From a checkpoint of a small transformer trained on Wikipedia.
Size: 22 layers, width 128, 2 heads of 64 (1 for keys and values), vocabulary 4096, 9.01M parameters.
Architecture: RMSNorm before each block, embeddings untied during training, normalized queries and keys, local attention windows, shifted keys, value embeddings, a smear gate.
Each number is 128 + 24 x the weight over the matrix's rms, rounded and kept within 0 to 255. Layers, rows and columns count from 0. Numbers have three digits each.

# layer 17 attention query, 128x128, rms 0.0928, rows 0-108, columns 0-127
119137129092129151142135144154134101091126117149120101141120126116165135156124154112108130136135107153127128130129131142117110141117111164133095136124141157120106186121104134104137139110108146114107130121111152135129139145127103116125128124138120143117122109126121118120146125144144139122128137124128128136129130128109124090130123162139112155143124123130141126125094126142119126135147
117107136131109107090132120107138174148098135138143147128125089133127131135120128141146114094119147127145103115138131137139153161114130120140146106141136106133140105153113132110135110145112120141124156133147133113132136113167142150131131145150131130148128126130110136126139133143112137123128116106112126126136152126139143103124125117126109103119126120129158121125101126150126125147084
154110127118115097147148132103124171121095108146136114142137145176116188136132149148131147121145115123141123123138150150124109128111136134166146136101134098132136108123114132132138132087128125162117129130107157136136157134126153124118109138170095105127113103109147125139160123078142115115099115138126153097136166116105147154145141112090168088100117126117122162124147108140135115129127
151127144098127099113130145067128153123086099159128154150149120162160130131117149133114137132138122121121121152141100162119107131112142134166113130109091137132153105120119137112109098136099113132150132139130134130129128122121116131107123110142141133093099126120118155121146072095105145139108107143161132102134138112129154112113128133141119123125123112112159128103121132132153097146139
113141111125134136135134117130113125125122111122115157095107112141097134132165122130127109138155113103139125134139072100130165105124138092106149095165128121150092126162131152137097126127169125122114107144120150127114138136141147106127134141114105137091128137131124147132158141157129138143084142141156119126143130131167130080151153135128123130109122145162106156144128153108121122104146
121163120140104118107121143099094096125112075095133154134118145162174101118145170141120109134113128088112143146134086152112126151126062130135141118125152132142118113108119122109119112119114157156125101187111045155147155138088133128128118094122105165138111115084098148112146110086100132146131137154146129142104121135151150124066120145152127143128095105104102124119115103103134142169137
185067147122111104072135169100159095073160128150095154144145152111126149122129040062168167109088154150133130101149133165055059115145166063121139183115141118101099105123160099092125083131093096117147185155110149133179128146188136190131123086158142123181186173104172167088141106084136140106074181113077130076114177131100140142126134143081088090117134133068137149169133161122151186131066
073207125147132120173117081126139141135142087120113117131081094163106133081100137128084118127167110115146134099126099055106221133156116091094100111132164138140146152117061135169086141107159160143116110194152138119084147118143145135165090146099114139084082114137145123142120125124137112127157141112179068145153074161153092129105119158139129120150125106108126132132103137077140151144108
092135127086145153104147126114135136146093141151125148114142138163158166122124145114118113141147160137133160117146123156114115126123118093134095131133181104135133100117136112155147111124125154155124178143120117140139131115154139144153127123124141135130093106128189113083101123107121121107111132120121136139102143114128150107098118099116126129150145135106101134122076109099108173147111
103180121142129089156164148106151169086133134126146118140154108137103110073133138150145087107139084211108115128138123082109109126096120168144137159135112145119181100140136149107138096147136082111123133107121124097128152139143138129134121142134164122137143089123157102151152131107136133125178141125138139164122086168136100102101119124110115132079152167109142107142150150159151043153138
150119127119113120145130149181109119138157100141116116159118141110127164097084117164132101129120141131112121117131134079168150141174170091122087167099123073114138124133160154088120132141229124100106180128145131116150145102167091100117119121145138121204167127166166142076125161158115133146122129168131106112147137121166134147131113106095128099106054145118164133128095104105179084136105
086040135083130120137106162148112129110075112133147114123154149084126191090128110118156108135182125086119091126076121147147111092038114105144212113173083140176145137083084137108148133156106116083131119125130121154103099087107147123110143136127091136162073149143176093128097069133107069109093161135191113147148097129114150101168159118137146121141110133169151119100107109099128068209149
135133077122147107151122125175134192137145162120095068100103136138074148146078089146171150144111134161139146066111126083128166125130154107090145180095120136131145139113111178109116124089160129139161105142082109155142130141130134182068138165143139164132106094148109148091162186153099122106110143055138119100107097128142147152120144095134109108111173116131165100141128108114125105114151
114150122106132113132111110145108130114117122147128134094143139096123144131090123167072122128150124089113122176127127130125115141097153107109103123065078127085115121127160113128124060162132130136151152107145126118128143145127101121094156126114134092121169117113124114128071127154146074149112156139125141124151135121108135070130133102171103119135125133117142114115137123100110116122172
127102099094148077106123075124104105120149099101136138114105165124119131150141130137103114154127109121114149163091116143139147096189130166155129076135143122152087107170124118135141160104168121147153091102097149099143154155117114116148112147132121122137128125154131177127156134143157162143153096126157146143099127152118120106163150133167100163098107162103143125148109144140128122162106
117160116117123120100100136107116127166136094155131118118154108108130122138143172114153114145138128148166140146113102108106133118098142160122144128099121157087105140135136170129104127105148151132104078097151137152139089121142106135118116156111111089141113129128131116099137115157125143156170137104122137165131140146136126171159143166153109145098103121125115170117133123110128132146086
116127141109148148136119113115118149145150121130148134123132131117140139141123112112115134150110126150133133093123127131136128128126136141144113137123128103155141118143108120109121137140109167106143125120144135102113137144143124109132135119160142119172099124163153134115138091159140132108125123147137119121127102120131141153087124156127110135120139127097129139124133137128117128120109
124139116126148129140142130114137126099123121087129162108131151131117138131139117109147158150120169100137141110142134146127107121134120094158153128136102111124138114119121116109137124128142119127133135125134160119110110123134142125105149115108118115153124168122134126138105095137110168136155147132116129142140149120098099140122123131149129131104135134129151145119143112157116087131112
155134137145128120101125107120133126101128132134152155119128140113128128142114171105123123119116142109147105121133137146114120123159130145112105127130135131117124132130115124124107127127117142103102140136123107117122124128107125138141131119107129153100114117133112122123134132127130132100149145118117145151122113118122106121104127139172140137119124128133116108130140129126119128138145
090130144147091120119115136100126088132137114106137114086095124146153109113144151149107145136158124116111143100109105095138172115141163142154127123135156110160120119115120173159123142136157129113108146128156124150111126118098131113130098168101122128106154152115120116163133114154130111154140143121152114134170117114169116112112114117149119125103130136148146134131149116140122111128087
132146135142120128123125116160090091157118144130141118126120094151118137118135138165123093119122114154123141125098145103137154097132111166122133105141128145125148153128126148135150135125132111126145130113146133145109130138095141120130135149121132130134116139147103105146087134159162142136147098132144101139146119100133121164128136126132148147182159109176117105135136165126153138117174
116160154165090096135147124131154086145121124121134112105096145143095156121124121179099131090107153141146131088114146121168167109162159153100094082149155100134158117129111144127147135144151116098153131179138115165120147083113138149124081168113099159149135124116097104144145175144111103154128129125109091133174112148172091128112116151144106130101094134134164117137141120153149107115076
108169130096148108090140131069132130128097128099130165125160162134144136152146185112091142146141111086125108160147098181105096111101116122154147086169132136151159098155111090127133119151092122113141080146133121125092141178143167123135137123115111163112067144155101089117157120117132190165138112140135148171141103113103143091094098113126111131157145119150176168107124138122108101131145
111102109104126058101142121106151098125124107116124147128095091145133129190145155161098132108084117150159119128154129115104149089111110115116114114132129079121138089143095135114146128107186127172124150166142151089064104142116145130113135087140084148119189155138100148142114134162135103134104127157148166122137140064152158096140102108165098119104068216165149132127087140172148100095079
096206123193085112153127132135161092156090128123130129169119111165104112104193102148069125138141157046097157159135135167137142141126116137144131132109152141154103175165107090138106153118139135094151112166148168119123122132147155122114119119131138167142118136097098102124137118115177145161127151129124123124151108153140112138149112120116131130136112136132150103144107122150098111126148
121102149125197120127142164112148163162132144159114106132124163108091157136155148160112096108116129070142104134136141154162097164113144143108109172153108122103097141135101127146109166065153126096134139139095144110103157134130157151103123178114110106128137117169138101141149128170157113123111128092079160093122126122098169085151147104126161099099118134170155131096183117133121125152114
125082132108129130096105115093133156124139149114132153127130162184141102146174166095123155128133131105111133158151089134109094114139096126125148171110121161136166122099117086147151114163119148145114137130091094111161134135115104107147161101127120123144141159133126096103109086098119136108130160139113108145096090154114132125113107160134128111124129154171152097133085126083103162166095
182146104157152127097144141146098141119083140110144103136185129138128093120120161116093123154058125059105131131184114166130129146128142130148118179145156099128101163127088135136117150098141180129093121101096114145111113166161152147106118125093194108153107090138098100115104165135173139140149136149154126131106097143134170133120177145144162173093165159110124141118098128108148179168141
136104160156127114123136141126093134129172156131167094094136117117150140197143134113123145089109137065143106118095129123153166116130173154129145132166100140151125096126108113108131147113135119160118188110124129136165118115133176140157107118112140123087086160133115120152126142117152103124153125109122113129140127128116165120122134132096133106164133137127181125087124139126116115139148
141138130079127120157133147136075135136127171151133139120111115146129133100124116121140134120131131144102134080114139076126104110140170123128137129120089103127103110145168100152133200125169124128142192136137099088109134116130101142107135136158141097118186147096143143148125160102109084125116127116175133089127114110120140118153110128108126119103131131118128115138136136113197133112094
132111132161128147124102147163134107141123095155120147146122107134146138133083115129102117123095124141104120138140104124107150132105104126112112168133111123109138063089147097122141144147116123124082118142135118106134157137091127133143109093133099108162142109136141146098140098121105152112138142149121146113117172159137128116141085145143139141141117183130135095135098116126097192145075
137155117141123139108106157072152111120140119109129114104145135088148119100161127098099122114147078074147132141139137123077118120079126101116111120165155119161112122129143157126156122151103105125130152118149130107142159195123154138105152136103096132104139115139143122102127107136187117131115119102152118194135148103137121200106149075164086088141106128094097185100131151149124131110146
111173123136126110162123150115150146153154125130101156123145096121098119090124124131093124089102104135096105148089127129139136128101173137135120097139128114086096157167140168100146117123076136092181140151113152146129175116180143124086123139119119104089174095158082115115150155097130158149101131118141093094149100148114136148109114107126122087150105137088139126143141145135162137127148
145137161160160116120105128107166123142089135124135133076103174155094110134087091117099107128144152115134076146143103136114123113140117099106168126149142145127082117162130125121146114105132095166136136126130116145123130173107168149137134130154132146128155128148132150134130145110127098130118113148114144128109126145164128160162134138113174132103127126133127144146089112110140118099128
073136114101174159117152148143111158130164147127155202137174120130150069176109167116159154096127131106123130123136112130099095138119126164114114135155123202135120118100110097085141127125141082110103132101121107138059121157174094124162150126115120133116116155132126112161112141124093126111135095083181156112175144082126138071114061165147132152109115115142127129111125109137116170173121
121165117118136105168125154139136128093135104125125098081122153154117082107089094107121106135141148157125131106119088103101143140177133156113111146102076169132182119108143151136133095151111133112163174094155080135126121125099141114135133144123124152129175135106100116183111145152115110163148107149097150173129083096139121139143121116153121126163097138130167150073139158105153133157142
115106139163149089148123132093179115138154093163190104125106144096106144081104129125125134139114144115125149142103141143141146146112145130112102107144126107135137133134135176104140089126151121102184127116160137131119131126152084077143127158147140159148088114113182155069120155115151105132138101130172103152088150128147117116115129137142083124131124121136113112119139134162114080099094
091115167111118110076103103132109126133111144194123214145113159169116163096169114098140062098103115102126083136159129214125114084065079155153171109122147127132113078123167107138097102130075127128085125128110111125169145137094158109079101076118129131105145157150147114113139170121125116093138135112172138119132141174142121145154174117128189113129095171104120187090110161112147093134071
118139128125125099109145121120113133141113165151147102127146106108118126146129144102128109135124096136115149122098137099100143096201131181081070093079149134094123125103122105094110164156153135109090092113126141145097127097083109103139113110099105140162103151126105109109155160172133119120092128137081161156154085122142130117156111101146131143159104142127104153135164147161144183154133
105125152108145122111130131107088158187164164103145100142142151140111101153141139156115152115119117124132114144146146141123173146152122142116134174116117099136126173095079103136119143132169105102084114134097139125099107132157153121124139121151126181160081146127105095141114144139096130144138110093102135144117142150137152174139120115148104119115118129134178148152151119133113126106115
118057121144117119112114090157105184133158107130128113135157130098138149126126107144136130136123109107142145135167098110151148088102112076117139136133140108110117068097107152156122176111160187130102094161132100124106129112134128147138124150157094123133121122147105162125152116130155120138166169127117177133118046098152150133106138090111130115146128134091093093106077166073071150150121
139117066149135166084124155206121169130108116108129095125124088116122090131117169192128116153135090164132103138122119193155139140128101105104102147155156135144141146077129120144100109117160169213101105145095143127163112110145134122142159127066127087168094092151117098134129140134138116105155121137159129152134104130094120084154132133195130114086115131154099103095080132160064091102167
132170089155111122150130117126182172131149156149127104108102102091141110107138164149149144147122107128136136109100159082105154121162140114099091094132141137108119154138134124131151125126120146103114122099102186116072092157122111072111090138112167153155113110097084083104100152140124151130133139092085158145130104105126128126127124110121150111153120139137141111098126155141111150116152
136191110128091178138126148123171098129165129115146114134116124134101117100151125159133161151072152154111128129109127102144135122156168121143090095128120123120161162096145094127055115089152133085124119141116146138098121172138120097169124127154145141138101134118109128159136146122125149125116086127101098096166131122168161177140115114076107149098124159127143158141122120129138154108149
157113118157104071127160139156122115126101123154165145141088162122166132114102144156122076148162107075119143126125101142137137105082123136135155077124143114122090101171126103122147139174078185147125156110119137138079108117126144124125134138072160132128107148137098118142131119095129116127145123152144100118135210088161162091105140102172156133168111115121143126197131118125142154145121
061177107138095175151148164149158180162138140157118111128128120088135119095117119158147089098149119150093139112126110112102143126131131116106131138089144123121097138113116121122141127144145123076107131106097135143108123101152152103107108168145124114125093133127120141149096143117080068157105145098070173124117107157139148170108105138162106123123106161120126142145122124120115142133113
136138107136126087133114104139099173156114115136151146124094107108140113137087143113139093097168120107165092133142120106111135131157126145093158143127150111113108165136126109119155127135145135124121101143175144119075138104143151114107133100138110117163119161113118132137116118150105143149063124145139131111115131128134130124119140125169141119116111162093102091146189143121127130139136
141107135120109122131149131124100115137132137111125106148134151125117118148142112159139186108180135115132141135103146120150142102137132160128112127136158179142134109138128100067144155099088121175121147149131128164100123127124120126129141111109128110112114147125178136116112097123132094119113122129171121146165140118129137101126136139158159150130143146116152094142169136140100134156109
109201157158120157133149167093120181133142115148151091108129153136116104130107120168150174128117145183108132132116155191165123165173107131082133169167164140105095186129173171113126108144124138133084189107128098071101101096130088105154154179088128103101145130143114162139151061160177149127159099120066091157140105104091127151115109168161111118110195168157111188121135157109116173047103
131063124094087121167134101086135131085126095159100099094130148148130114152108173155118135130144081123107137114089109150111141110100097123092171100086171168135149139099098145169140091126127119128145121128165149142121166103084129148148111100137146109116122146160122121132125130109162136138125158100127114140150125116116098152162119146140079106145109098128135128128135141113131122148112
158110134122162104136131101024136087064094153164110131205181186128128123167111111125142147161176097117139093136131090192130099147074112148180183156190093109122123095117104116132125131144073112131069169149147102161129110102106121136140169113153132145122097147135147123162074039132121125174158143150171104127145172120110137158132147116100140108184135149112156130126147158139111151142152
156104141112141113110076176119123103122162113144150164089161178108124182163131089171093128095149094106153178130109107116081136102111160146179183076155129102146139110123094118115128099135138113182114163120175094133082145164135172151138141094177111138124157193154109127110147140065108153117111123119098110128100109105135117115100158125133074094139144106142136133138139130129120130159094
128125108135135131137125114135144116182110100150127165102144122190153161113125111143095111136094141130120093146175178198131158161077086109137109116133120120155167093165137145120138134072153147149097124190092127121151126173175181140141152131180122149143156100106114147122170093088171160158096118132146136125080155125178127113143099100103195130094139138117131129097109108127106080100103
164156130162152141136123142150108118143136122148073107135116138114120121107148132124129131167143158138082090128136133096118128159180119187123115131138156158133112141125142146083126138161127104112080116095101109143126141109103059101135154124117154145134104127152176094118128151126124131088107128144126134113116168119115110112167087097154159141167139122143123095109079072150078126110197
132074121137150116169125151162124138109054138110147107110147133165149110112137122121117087110122120096148153171125156134127132137148133157135164122077081145148118091125143115111122118113112142134121080101113146162104098097134092103120154117136130145102136164108149125124065101112160135128139076111177153091137094092133157174138173178119143166172118123109100090118106136137137158125131
124085104138103154157137135111143136092120105124163136100125114148170139144106156135139147173160140175144121144112122164131098120141079169114143110155118154167155096108143115131133067147075102111095121149115130140141109089121142123139140152139163165079125164148133112144118080103113142107147129169123092167119112153143168117099162176156152151137125124104108087145149146143161142164096
126038141095128106159150140169117158100073089116086155145135130106135159115126137113078112114146092158130113103102136108159151122119089117138129136171168125112121120160174177121171112175094144119123161139095112164187105103162107145092145137123096128117113168151125149135107116100140111101127107161166169094110149123189111135130118176081132127118108116099100131122098122119128107139128
115110134112075096149183125111099125078110105129148147121110128104114146121105127144089163165128117083138110111133117127135127151097119134160118065165142088154153126121117133154122081137077099142121092172117161159121122129126118145104108115128147130103112137076170146161159069084162115101102127148125091090158108072113149085134166183131091109127100115114131074167128076166135157138138
142101103134182158156141117149097127138113127136141068178141161113147108087070085119090113127122151132096083169165107114122167158161104161158140164136070173122115132136126133124092103111112149142155121093153128148117173120142098151165123085130120099130116147118110134090099147095124128149120110092178140126119164163138115167121130138081154161154159088115135134084108131159130124156137
117152121113168129120107138069154133095133082089087138142109148132133107101130146104166134115144170147114109145129164171052094160161106144139163146131177161136127111131130148125091146124172125088160115162172190131105134122154152148143099104116137115141096167151159149101162155121147154136138135109117125193090101128140134097073143103109105153165110116160158161123157130078090101110135
152182090137108172153111119116146120114136101171104124121118123092133120133113130170141164155160139155125152128124096130128180176184138071132109126097116152136143112158163194142116159150144136087117124102116174116125091141161087065143174139138114138093107114104124165145116112143139101086161149104111158132151134112108118141117177098131102109149086089108150140131089139097096109104165
106137102127129147162105153109144141178068150074128120141171106098119168120121118135147073097121094107162093130088130119090131093120140108102155117110134126097100111158140195128138139137120127160117136135146128134196119092148073119089119129093105152126153136140096123113141133199169148166152132100098133133153131095119130097119124125139113128130102114126107117121147128093171132125135
131134139149116131124108156142111102160134100119136133135118122117127117132120127147175088130119130105140150139158161155142147147156118156090137088111115166109183107113121144105090121167132152133116170102104097108110136144101133136146127184126131095135151128142091139118145135134123144124096098091098130151115106128121093166119096147133132152094114085099146124117129151128160100111131
105093134130154093128121109070110115109117119138117139158142181156144152121096111060118130171150133140107114128109116111095119144065104157150196082140127086165115082130117140083072071122094117117154141093102097138155150100161099152164135096121143163177148131160155118170139079107113146100096148192154109124159202157150144123107065118131156142105137140086176098145126102131171112165129
142115128160137139124124140132164137164120123152130125117128165152100130105124120124124098122153123130138148133121125130118135113136099132127127124114134121104122140123111150095130141132126127123147102156133118149121131158100122095111133140142129135110135107124144122134128149121121112112109120117110145128140148125121152113137116154123140120133087119132125131127146140128133108138107
123128128140122109108085112088134133140110129157134138147124128130161141151143142136119097159141136132136131156136124136122103119127103154139116114113114121108127088142117142159155125098144122164147120131102136129149135147127130108128130114154116117118140089125149138118152140099120128117119127142166152110118152128152119105125116156147125122126128124111126137100135110141110109130113
151125128108131149122174137088153125107130113106115114141132155157118142110146138157132150141123124099097142122147142162112111160123137112121141141108116126117181138106135087127127124113130129144140137135120117105124135145142130161134127125138164137133136154126142124114127141115142119124119143128155121160094115133116112128122124117127114147120127108105105123132129119150145117112136
129078112120140097120095108068101105097118125115130160157127115126155102146129132129148149135138123092153101178139101128121106110104119125150145118122138136145091108136158130119136121100141135150119142131128143104152119147097133141160156091140113099129084095158130130150126122105147124131143133146167140115121142103135125101140140131154149139127140123137123142079133101107106138144159
116201136125113158161159118154117142158125138130136123084119127158111146116130121130128115115143161169128147079125109064159171133145166132103125126150106124115148139141123154127141129132137107104129134112138143124108131075151115102100105166124120130086157152134100115153135113191098108138120106115106110133163118135113130132130123136129115131093144155105160132144145124097164093085134
123073119121101120065108114131135094123166115125103169157138148115145109085129129091152160101160072085119122138135111162106097133079079083153157140161143100117091145105159142160087125064143149135152129128092130107143097141084127146118162113138113114148124115112116160109111174105144131110100138140161135068106145086167142123141121135118135117119122115122097112077101142130090150147139
175073106110145129114095132066167090083140162101086126158142151132151140100128087059145163104134146065108109158174151235046077147115120129152134144088162154132120139135161103094114090075082137103169163150103156131197136205131170209141170056174166126199112116105176146073153116056163174089101165144119126110135138132131138117102119106087130131138144146043119097131148124137101172148123
099204102169095124139082073131109125094109081136129143129097144120117135119085165120120109153125122086142094141123086092116131144138096127142082104156120146136154114154110130137117165114173164139089119102142147135074163158160134084134140136113102108124106137133116110126176141122142147116179122118155101126168133155105134056107098111111107121123115141142172171109137132119109103151106
109153093109120120128103146140085134140132082168118150111101076126131147174110150129168066128141114187158176096080134092149128146141151179120132148078084085095126094132145147147123163163141127124132131131151093136144127110121085131103160146150150078164160136174128155127104127136160089143103102131104167100112117162137128141141148173165142115124082127119135077135153085098166090141135
145122102115116143159114104123162107115136156097130148097128119139100145119145119140143166158123093129113140103152140110101128106097171095158128078123154119137154156121152121112113145099125115176173045153128138120163118161075098132157150145112158088141087119086161110065147166134095139098113118113147096118158149105126099098131114124101144111085161133150131144121143113089086123139145
143132132140139104141079138102121119133123109173142133129129142095152144093104098153117110085101111136091105100092117151108143133144155108152152137115120121104133093150155126132164124135145141123147127110096155151150125146115135136142108128138124107126150109112122150122107133159134129152140188128077144127127134146103144120150124117140135087155074159108108099149114111106166129117090
076073114075150119089140140070135138141115123150163139140142137138129196134118113137143112139160093172114161140092126149144138142097127124167148143131109096150131112101114122099129145128118134127086145109169104108135117084120146137129111140126093161126134143158184130129140136084113106116145163172136138140100129097160110135137148156135152153143124123169168139124138128108131086134105
151195126130083127127132138185122166166127154105128089095093118116098092133142139139154118135099143148154130095144138117123155174166139101092054154072115181097113191114124151116120126100162149144088136138121143144054137179145101102076136143118130129099120096113105095078088142158164157112131124097121158097213162142115134129132157156099115092102167104149089117138163119120136148122130
100180085136110104128113092111149105121138144156122110137135149107145098153120147152108157102170121131121133146160138133081147140136125129082146142113121193140183161122186134107131098150131127096110152114137139105126121115186165112150082118145147145119146135149152121139179119162138127119120116144097149156156106118148111153126107134100107160151139110096130138138160190140094160144104
097126121109124090144108095133105115106092099104143129135121131108142134101142144153109152150113123120127113119090170132135122122126089138131132090101103096135129104149109140138165096124098109134127116061133124173124119156105109114102127148119123145084141131125122108092149096155083090120143126123152153143168158107121135159165166118146144160152080087160088115139136113142119135132120
120158098129116120129140148177124223167105136118140090081114103120116105103087147121136105117108146144119119093128125091127093099188135130089131157120126130101130158114088140176147103142128139108144114137132162136099149151153115126093099124126129139113100103149082113121078158136124140156130129098084162127192085094092145133108108155130066113172115132174063138134108156123128168121135
112131139139142142152145145114145132123135109111119109124119127111113138134120122147127140135109120179113151118148145149138119137126151129114138151123134136098110152127124123127138144117122105116116107142155135138146145120151153133111109131128070140126146127155141152126126147132134103139103147101119144152145125141115112102112133109140151146108117130133119141126134122131115102130090
155111164153110120112149143123130121138115113127116158090145143119126147127142130128152144125152127166122124073126101123159139128110148137113137098139150126136123133146127141105145118171086110084126133127135107147120127113132127111107113112156111132110142139131096141122121128121094135131125106126088147144131130154150121122122128105131121106094129152147159129151130123125168094112107
112143122143129116091117112150139139136133146120123109138132115114156133140104151122103132120103111145156138167122136177105108092127101149144125132126121131144123123130121102130099154118118130170158115132101106139136137155152148139135131111117129126140097114130123121116137190114121145102109146135153104133117109131147132130132132126142149121147142116137119127098166140161096144143114
126121153152096103110117126073133082109142097130114163127127130121170116131167118156121124154127128128091137121075117137139138124144101126141123086139172145164125099130154177120134118182118117102129126122103108160148127120122097101104141163110109098099119165096095137140123112079107135119128114150120105104132122140164112149110104117118149126148107138161096142161095107139115118142125
102090146133143160138140100146111133150136156117143100112118106134111126098122135130128133102120116133124127127122168116112129126167179115089134139109133144119138162125121099162126135132127107122102143110129158094135142115124119113130134145088136110168145119125138118121125136181134115134136126105138123139119100117116145129150124104125104143139134153131133119111169133121103136122143
152181066158110114148127119113155100134144116103109100105164122105141099081128134131113125132150159127133122130128103142113129097165110126108112076097129118140151128145125131095110125159120161106159133153114119129134132112160071112107132139124078123099123152123111125134113123100110145107122121167103076173155161139132143120049119162139134131123114131104105136123143100154137136156168
144244105122117109129146128085171138131102102091156159128150117153161085147158140115111112155142152141141140170140081158087130139100081154149142094179138115146177124164119105126126136170091113120123073167147121133096159138151140117117163147170113164080053148152094102148140123103127163152145089149114125176113107150116104135103119125131145138145166118128127132109145099095152102138148
113136084082147119189143106112118166120147117172123123112094111157146115140128131139091121097099091170144133131128168102101166133114136138146131147129125096136112112144089167129138126106158142083103122184153151132143123086113148131111139125154097151103151117140125152144123150186109044147152124149176146129126147123143155121121123107170160148153061175130136125117145117093172106113115
107051133131105124127122116165158134165152164138161110143120147079095107113145106109147146101100152134117133129121097144115113094162168115114109104150113144094155150118144063118134101111133167100144131101128113110148135104099151124114122146151149108104122140106082106128124159075127106107126161157088096092133162150109122153098152144112114149115146143094089107128136173128130137125111
142143152124127162165135130164122150133112156137102110125179145132094161154130103108145111130125090127137084167127170135155125100173133102107147124159115112131112177104115131104161129161079125131119119144125155151116128126138146110124118111176138155096103108104168086117107117099124139135141112098120137095129088166085142180152164117080169128103160124130146162155144111135147143139144
103105139118109131095132083096119120135159116114129162147147174114148185162148137129127118142118145150109126097110120123129133110122094149135181107149120101185136117117154105126145131126100113178122106139125129094125137148131149147126132115110127170116136142143139118136137116084143160114148126133112078138131112134103121111131133117133116140116185129148072080129138118109120159152120
123172099126150125092113189130113171116142159141115115158101126150114126128131156115128123114121153146132161133105153099121119121089128174087155128119103119099091152113124101143083175152157151110106106101076142129155122143114112126156101120110136111112059106174114148121146126136143139113141116125107114117108132137133148124122128119177112148089152100149146131133145144068134135136131
122166103162099119162148141106081157158094149110151114151108133194118125132134160161133166127160105160121116128098097127109124141161139103120090094139091134133111195112127127139164120133126124132104112060097109159113107111119166130101128158071145112080124147147131134117149095150144121131116152166151132121168142151119141136144115125127133151137171110161125140137121133107133120156097
128157148118149151124153182104133143142113090118144093094167115165117112144139115063138146133114120148166097118120115123125096172124144160125141171141092172101160158148138095114134139114046136119094119130125141103096133148117133124147149123143089166153139119111149145132142166113099136132103094127131139138120108156128139120156161108077120146114124107119111135118083115129118141133090
124137154153183116098153149170088096157159140150139099099140129163103129127152078122107093105135125136120118122138111125144168149072130142143103151119126123097141142141112152100105114121136108083107158176131138066130119127136169154128126102151104110177108132135109091111130131091129139108091138110152109105122142143154139138138093148135147120135145112125146097141101125087134119143124
110178107131116130078113110117140142169146126087122132114123137094079148138141133114126176113142115130141137122140138077113094130148137103129123136125128161132114136112120114135111104151107131103146132119126140149108141170127117185108113141148105122121102138109127151131149088128124134128145152117128103170175094124088125127087148126147096110138150193068115111098123137084122124131172
145145113129127089120118082125113157172110146105105063121109122128091093088164127128142100090117131117140162145088152098147095105151181139143118153103095131098101173161151086112100114170141169138135128107103137121073126112113134132093128130095128112143095122150096109136150147163167182153163157116121138111121111129116132147122132103121144122142130133117145135123141144130151121135114
141124123131149128153137173103113127166122161129119078186122140109148140138143117109132138131132141136146079099149171145129129099176136120083129142148138147092113133143135102094112104087114138139122137128118149085113101092134096067111163147131094148139161149162121130144121152181108131153102117125116149160103119144111104106175128122157153136155132150097105106133122142112134145137133
107150131147099133126106132173127130104138142120074127148134154121146150149149111150154149120117167160094098124170144131120127133131109111099148103136111128102100123105119133143148163105154118123094097142145126104107107148148133182145081108144176174118160105113100122118136124126131108101100126139149158089104140135145163109110142105130147152124153123146129134132146138146113123120126
170119122116137115113131108165119107127108097126145111087140143117115117128145139135078133135095098118134105088136126149151109110160156130110093142102135163146141157124163112095140120111120118135139153111133112121101109170155119143128124104089098136120143137123139169114108128145116086121141091135143118094142114144117169111132151141134109141110142152118162119118125111164152120133126
162111132136160146122156141131143132136137126112104094129095124174113142125134122109093175131113118148089124148131109192103126160093166128110129129161151124136189152127156115133112120133102095109106118132134123105135122140152140148154148108117105126127092133126134125128141109109121117122120108114161117142142173110149094129125113137109110173167164107105148149100127156128104145099119
101119167122121114106125169144135099130122107133109139156128155141142126108077115135138104132132140103132152149163157167118099157097115145155111140113108124149159095153131095167122071109139132148123122155139119105119136133115149132125129122131136148165136154135125155126127157075106131160119116149163157140103195105143080135134121141104113125111112111095135157079133119130152090137135
105183094117110163129146099191132184142110162133110069087096119125141137066154110151156129141127106143129156141113129126137110113165143109117120130109129151092097173125161130086115107159158165108100144076102146111054137180129121111118125131107185136136140124120128111159143133168110142137124141080073152124143100186094144142167122128116099110117111127136146091137108117164129103109138
124112124132132168127115149115138139139140130119143115157099137084110107121114154139109142136105152117162097128158142112147149158140126140084108100121144151140143140103150153129134155092145137142122105138125137112095112124093103096149106173118086115124187112136148145142104173186102100145114148099110127162127103129105132122154151101179123124112109154155139140120110136157075125117142
167149123109130152106117129111120151119124131138106173119125108103112120112126098120151141151089137129106123124159097114128105110116118104147165131124184135124111153135107109120113099176097153117132139138141111111101113110123140141138135116153112126140093106153134144124122126155153170164123106116160139110112039120159104181133125138112123096168164118140112133116108108129137152143123
125171102150107106110119141150094124142101126166117080086108107105125090154133178131166090129167140127164173123113093116140107132194106155087104166114105181131098161141143149142132131179104137127167134107128167112079150136156128100098109167126116135163126084133091100100169117123124124137143124116103127147125115108085096170145141094139121132121112120117118135160146124085134141096139
125133114137116128106093134178144161126108132125142117111109093115118113115131156133162117132130126127126144146125137124140140103204115103082140217106148123091104193094131114144122168144139120149123105093105154114079148116079105104093136144095115119159113145145107085113089158148133150094125108120068131138196116126124109142123141121123107148135133143167077139144101126099135190106113
113163093123112145160129134180141145159146174083131128127113131131126113116150149115133182182153111091113100120116137110148185151196092082119084093129151149091123173088118144150159128120152072127111091096099131112096151121098080103145091147140158134079136104127183143132122164123097149112146149062135080122155114144095096143155114144098088130162186095153062130148143161127097123119139
146110158134127095154162158125119147108082111118135167130135114151109105174131112113116137122127118121113136091095128144119154147143119147147096115109137105132108128114113116118119086131107161109170127102157096199122117173168103142150166080129096143124098143093130096130155108122139110160132151157147147107126128109160168114185130135107142137134096141131149173131139106202088144149133